{
  "num_attention_heads": 1,
  "head_dim": 64,
  "intermediate_size": 256,
  "hidden_act": "tanh_gelu",
  "norm_eps": 1e-06,
  "attn_scale": 0.125,
  "init_std_qkv": 0.0625,
  "init_std_up": 0.0625,
  "init_out_by_depth": true,
  "beta1": 0.9,
  "lr_head": 0.0122
}
Each number is 50 + 10 x the weight over its row's rms, rounded and kept within 0 to 99. Layers, rows and columns count from 0. The size before them is the row's rms in percent of the matrix's.

# layer 2 MLP up, 256x64, rms 0.139, rows 16-41, columns 0-63
092:34 52 39 34 67 53 62 49 61 60 50 73 50 59 47 37 73 37 50 47 69 54 43 54 46 63 52 38 33 44 42 35 54 42 43 39 64 56 56 22 59 44 55 51 54 54 52 51 46 46 54 37 48 61 65 46 40 52 47 56 55 48 49 44
120:49 50 63 62 32 43 65 47 43 58 39 49 62 51 52 67 39 80 57 50 52 52 35 71 46 35 56 51 54 44 40 40 60 39 46 55 47 61 57 27 44 45 46 66 52 47 39 49 40 46 43 47 38 40 58 57 47 50 39 63 47 47 65 47
088:55 54 59 40 33 37 51 45 52 49 38 73 43 50 38 44 41 50 40 71 53 43 59 50 52 55 63 54 33 57 38 53 68 37 52 66 53 54 57 44 42 57 55 54 40 31 64 49 64 29 53 37 52 41 68 47 40 47 34 48 54 49 49 44
102:62 62 54 57 64 39 51 40 47 50 51 59 40 43 45 53 46 55 40 56 72 45 45 38 43 55 43 49 40 39 72 42 53 43 44 37 62 55 68 42 45 50 60 57 45 43 59 52 28 50 51 34 48 54 69 57 48 68 45 73 38 36 59 52
120:60 52 64 53 47 44 50 45 45 54 42 64 42 70 48 47 49 50 50 49 62 42 55 58 42 54 55 69 45 57 45 37 52 40 57 56 56 69 45 39 49 80 64 53 54 29 55 51 42 24 51 43 35 53 64 53 26 50 45 53 49 40 48 53
124:60 39 53 45 52 49 52 48 60 60 51 44 34 71 30 60 56 48 32 67 55 40 64 56 53 49 57 59 52 55 40 46 56 52 61 58 56 61 42 29 61 50 51 41 71 43 50 55 58 21 53 41 53 45 47 43 37 44 38 51 62 41 49 62
099:45 77 66 42 62 40 44 45 64 56 53 63 34 57 50 45 53 37 46 70 50 52 62 55 50 44 54 53 46 43 56 43 47 44 59 45 52 41 56 49 51 42 53 42 73 50 55 52 55 38 57 38 51 44 54 26 48 60 37 54 37 27 70 45
093:45 59 44 54 53 50 54 62 54 30 41 51 43 39 46 42 75 53 49 37 57 50 51 60 36 68 34 45 67 52 53 42 55 68 44 60 54 44 54 58 59 42 50 69 41 34 63 72 55 44 53 51 57 49 42 35 53 54 43 64 42 63 54 35
112:74 51 36 60 52 36 59 56 40 36 45 48 53 44 45 48 49 58 56 63 60 43 45 34 48 55 41 46 65 44 59 57 52 44 41 56 31 55 52 63 38 59 64 64 53 34 62 58 37 58 60 30 57 55 40 68 67 51 46 48 48 48 37 46
049:52 68 53 51 43 50 56 69 54 32 31 65 32 48 52 42 55 48 38 50 45 39 53 55 57 53 57 51 50 63 39 64 55 28 58 41 40 59 24 60 51 53 53 39 49 48 36 58 41 52 44 57 75 46 42 45 37 51 52 48 42 59 51 57
094:67 70 42 52 42 74 49 37 61 57 45 72 46 44 62 49 59 46 56 27 47 57 55 62 38 36 43 29 48 30 35 45 60 56 37 58 56 59 38 50 46 44 47 54 54 46 58 57 53 53 45 66 54 50 41 46 52 58 39 53 47 52 54 47
015:46 52 60 57 59 51 63 36 44 49 46 51 60 62 51 36 39 42 57 58 67 59 29 44 48 51 53 35 38 77 65 74 56 44 49 42 63 57 47 56 61 49 46 59 60 50 41 52 57 29 53 44 70 52 51 59 53 54 60 42 57 47 58 60
027:39 64 62 48 42 56 54 51 46 36 57 48 58 55 34 34 51 54 35 30 61 59 53 54 49 49 60 41 46 65 61 60 50 48 62 60 50 49 39 56 44 68 42 67 68 54 25 51 49 43 57 39 63 45 48 57 46 37 52 52 40 28 51 39
110:56 46 82 42 53 44 47 52 44 43 36 64 57 51 37 50 57 44 47 80 44 54 64 63 50 56 53 47 50 45 60 39 51 44 37 59 57 44 49 45 37 51 65 36 61 48 54 58 48 51 29 51 47 41 40 34 51 60 49 56 42 33 48 37
117:56 58 66 52 50 53 50 68 53 46 38 44 43 68 19 51 47 54 52 63 68 28 51 41 48 52 40 43 46 48 59 43 62 51 67 54 42 61 54 43 28 58 63 52 49 42 43 59 45 34 36 44 61 42 52 49 38 48 50 44 63 51 43 57
102:68 56 37 48 50 35 45 57 53 49 45 47 46 54 51 70 49 50 43 48 49 53 59 54 42 37 74 62 59 23 45 49 67 44 58 46 45 58 40 45 43 53 64 45 58 47 70 41 40 50 58 39 46 52 50 45 44 47 55 53 62 34 79 41
067:53 44 55 76 60 56 46 63 43 45 50 58 29 61 60 44 56 53 54 48 69 36 40 50 45 65 51 45 48 43 52 30 63 47 55 55 49 56 21 43 41 55 61 47 51 44 50 58 46 42 50 40 49 72 59 46 34 50 49 60 54 32 58 47
096:53 51 42 55 60 44 48 53 44 57 50 63 31 62 52 45 54 53 35 59 67 31 35 44 34 60 53 58 51 44 55 43 55 38 42 57 42 68 44 36 40 65 50 46 59 29 67 63 53 36 46 39 49 59 54 48 31 48 33 60 59 46 57 53
107:56 60 37 42 56 46 49 55 45 39 36 61 51 47 47 53 58 49 38 62 58 46 38 59 44 46 60 38 57 36 64 49 55 45 40 34 53 65 50 43 46 53 47 38 70 51 64 68 29 68 42 57 42 60 54 68 46 54 47 71 52 34 46 38
101:33 36 43 49 59 60 69 54 51 61 39 59 59 50 49 43 50 63 47 36 45 57 47 69 33 60 44 40 62 57 36 57 57 67 40 49 48 46 57 29 48 43 52 58 40 42 59 61 29 48 54 36 54 66 43 45 51 48 37 56 65 57 46 45
116:53 56 64 64 49 46 45 34 58 52 42 58 31 52 44 42 44 38 57 52 71 37 67 63 51 52 65 55 27 41 46 42 51 31 52 60 48 63 62 54 44 48 39 46 55 37 46 50 38 57 65 35 29 50 47 66 55 44 53 52 59 55 45 57
095:56 51 41 54 39 49 59 45 44 54 30 50 57 44 48 58 70 47 46 55 49 52 42 68 49 65 52 38 57 54 35 52 87 52 42 46 47 62 46 50 30 59 67 40 45 47 54 47 53 32 47 48 43 38 45 59 51 64 53 61 39 52 62 37
111:46 35 59 49 51 36 63 54 48 53 46 63 64 51 37 58 47 56 41 57 57 67 52 54 45 64 53 61 65 63 64 41 50 59 44 50 41 43 60 31 50 44 61 47 44 47 59 62 27 39 36 36 40 54 49 40 52 57 52 66 45 32 60 30
128:43 43 59 52 37 39 32 44 56 69 37 52 53 57 53 44 50 55 43 48 39 49 56 54 59 54 42 57 44 34 58 33 68 45 62 44 34 82 47 50 47 45 62 41 56 46 48 49 36 47 36 31 57 56 65 54 51 36 53 47 51 40 64 59
103:36 56 67 51 37 55 59 54 55 42 41 45 61 68 45 70 43 62 60 48 68 57 59 69 38 42 70 57 50 67 42 54 45 39 36 57 41 56 61 28 40 54 49 52 59 35 53 52 50 58 56 54 56 38 46 38 41 40 43 44 54 44 43 44
102:56 63 30 47 33 50 42 49 58 54 59 52 26 67 44 46 34 42 65 38 55 42 46 65 42 41 72 52 72 50 44 52 53 46 41 56 62 61 49 54 66 46 47 44 54 52 56 51 41 51 62 50 52 53 50 45 36 53 35 69 62 40 45 43
# layer 2 MLP down (transposed), 256x64, rms 0.0966, rows 16-40, columns 0-63
093:46 41 51 41 65 48 46 63 49 48 42 38 52 35 50 42 45 58 43 31 39 52 72 37 44 41 40 65 57 64 76 66 54 47 48 56 58 33 38 49 47 48 53 47 41 47 53 57 46 65 33 54 55 54 51 77 51 41 40 56 42 58 53 45
112:45 41 76 51 42 48 57 38 50 59 52 48 43 36 52 68 52 45 38 47 64 39 50 53 56 63 47 41 50 30 47 56 43 49 37 46 56 55 58 64 36 40 46 65 55 35 35 64 43 49 42 51 55 48 59 59 48 61 47 75 43 42 68 34
079:54 41 61 65 48 46 40 30 50 49 47 69 52 52 53 52 42 54 54 81 68 42 54 55 36 56 56 52 31 41 39 53 50 48 41 53 58 76 61 36 53 40 59 48 50 44 66 49 54 25 46 40 55 49 50 53 60 48 51 46 52 44 56 37
106:63 40 45 46 47 43 54 47 46 54 38 49 45 39 39 62 61 55 44 49 54 56 45 44 54 54 53 62 67 53 50 47 59 57 42 67 30 24 44 43 56 50 46 42 68 66 24 42 64 44 55 39 55 69 45 61 45 42 45 45 58 58 58 32
142:43 70 53 59 49 51 59 55 30 50 29 44 45 66 40 47 46 41 47 44 54 41 60 66 47 56 42 47 44 51 34 59 61 41 35 51 45 64 52 45 58 71 48 52 49 60 74 56 57 39 53 62 54 44 39 33 47 44 62 57 50 37 57 33
116:47 30 39 49 61 78 53 51 43 50 46 49 43 50 42 52 49 44 47 65 50 47 46 37 46 45 51 42 47 71 43 60 41 54 43 44 53 65 48 45 40 44 85 53 59 52 66 49 62 71 57 59 59 50 56 50 48 51 44 35 47 36 36 45
090:68 46 30 49 68 52 37 40 42 60 38 39 49 62 49 53 51 56 63 57 43 49 41 88 65 44 51 48 56 32 46 38 49 55 62 40 61 42 44 56 51 59 40 50 42 33 57 46 57 58 45 45 47 59 50 60 62 50 49 45 55 50 59 41
085:63 61 44 47 49 58 44 46 49 39 66 60 58 37 60 48 49 61 40 41 54 58 39 37 64 53 39 60 46 54 70 45 60 49 50 35 59 58 48 47 43 40 39 49 42 30 54 53 47 37 60 41 61 45 34 50 48 61 44 55 75 27 62 58
112:60 48 35 52 46 59 47 65 39 45 57 59 45 49 42 47 57 37 59 64 44 44 49 41 56 31 52 55 60 45 49 49 47 47 49 42 48 31 48 41 62 50 63 65 59 54 47 51 40 43 69 27 62 43 63 61 42 62 31 41 47 46 62 73
069:59 49 38 51 50 50 45 33 48 63 45 74 59 49 47 42 58 44 68 61 48 51 37 47 43 54 63 42 49 36 55 52 63 65 47 55 60 55 59 48 38 46 54 60 56 26 46 72 50 43 41 42 50 39 56 53 58 45 19 50 52 60 39 47
102:50 42 37 45 65 54 57 46 40 63 52 72 61 54 55 38 48 56 57 28 55 54 52 72 42 49 48 47 39 55 37 33 51 62 59 56 56 49 51 55 46 47 57 33 47 31 52 54 56 43 34 69 63 50 58 44 64 61 32 55 46 63 43 58
010:52 55 43 50 25 44 44 58 67 47 56 42 51 35 36 59 53 44 49 44 36 50 62 53 47 47 45 49 55 31 30 37 52 56 58 49 49 40 42 41 32 50 66 48 39 43 47 48 48 73 52 36 38 54 27 45 53 51 49 59 54 67 48 33
018:56 21 36 57 53 41 46 35 55 57 42 54 56 35 52 61 50 50 58 65 29 44 61 46 54 45 51 40 49 39 37 38 54 48 48 53 39 36 50 41 45 42 58 30 33 44 62 54 46 48 56 63 55 58 35 46 53 63 55 51 57 75 55 52
104:53 56 62 50 40 52 45 65 64 39 52 44 49 53 48 61 58 55 46 50 50 56 60 62 52 59 52 62 44 34 60 58 24 59 54 36 54 52 57 47 26 48 39 47 34 40 53 53 54 58 42 73 58 44 42 43 55 63 43 39 27 68 56 58
089:52 58 55 53 29 67 48 54 36 38 56 39 51 37 55 37 54 43 63 50 47 58 62 58 39 39 56 44 62 30 68 51 53 52 55 37 41 43 59 63 39 61 52 59 35 36 45 61 46 60 34 66 29 54 57 46 51 46 63 43 46 50 43 54
098:43 58 55 47 69 46 46 45 33 62 55 63 50 34 47 29 55 35 72 57 33 49 37 50 64 57 44 48 37 67 48 50 56 58 49 58 45 35 53 48 54 47 50 60 46 54 32 54 59 49 54 51 58 52 51 38 48 74 40 45 58 38 32 56
079:57 60 41 32 38 39 43 37 52 41 46 51 68 41 35 45 49 55 44 37 41 60 69 50 48 44 45 54 48 40 42 62 56 55 59 44 50 54 81 62 59 53 49 49 34 46 46 56 52 54 55 62 56 31 55 50 66 51 42 48 65 64 58 33
133:49 62 25 49 50 44 41 49 64 37 51 44 56 58 38 70 52 66 48 40 63 47 52 57 40 48 56 35 44 54 36 50 53 38 39 57 38 75 65 37 45 53 50 43 35 55 64 39 50 54 49 49 51 49 62 47 69 55 58 57 58 40 56 36
092:40 48 36 52 41 48 67 55 41 34 54 64 61 67 51 43 53 42 59 52 44 45 43 29 53 42 51 52 34 52 47 64 59 59 51 52 54 39 49 64 36 50 50 41 31 64 56 40 36 51 59 70 50 58 61 28 47 50 41 62 57 43 61 61
101:43 51 41 49 51 42 57 62 42 54 43 37 56 65 46 55 58 34 44 37 47 57 29 57 57 59 45 74 47 57 45 43 43 62 52 48 47 39 46 34 26 55 38 50 41 43 42 77 59 51 42 61 49 48 69 47 58 48 29 54 52 56 49 58
120:53 53 55 47 50 71 49 33 56 36 62 70 52 66 51 52 54 57 61 59 46 56 62 27 45 42 43 47 70 41 49 52 52 57 50 61 61 51 43 45 56 35 47 48 38 33 51 21 39 45 52 46 41 55 55 56 47 52 51 58 43 70 57 40
104:66 44 51 54 65 56 50 52 45 34 55 54 60 45 66 38 50 60 57 50 45 44 58 58 32 52 29 49 63 56 44 56 53 49 65 42 57 35 60 69 28 47 59 43 48 43 44 41 65 54 24 41 27 54 53 42 55 48 51 45 51 42 52 51
098:45 52 53 59 52 60 62 72 58 41 42 63 42 61 62 59 59 26 52 52 57 52 41 46 48 69 57 59 49 47 47 60 53 47 62 37 52 52 67 35 28 37 45 46 32 55 53 44 39 37 46 57 59 37 60 42 61 34 35 48 47 51 46 53
108:54 59 52 57 54 51 44 54 41 40 68 58 30 56 52 43 50 52 55 50 59 60 53 47 54 49 66 37 42 73 37 54 49 68 40 29 60 39 58 54 55 46 53 53 50 62 33 46 34 42 45 63 24 48 45 39 44 68 52 48 44 58 48 63
110:50 65 58 52 55 42 60 56 53 47 55 43 61 53 43 46 53 46 51 33 61 47 52 44 43 61 58 63 31 44 59 52 59 54 36 34 60 61 61 51 44 31 42 42 57 27 56 43 39 56 43 39 54 44 38 70 48 79 48 61 52 47 43 65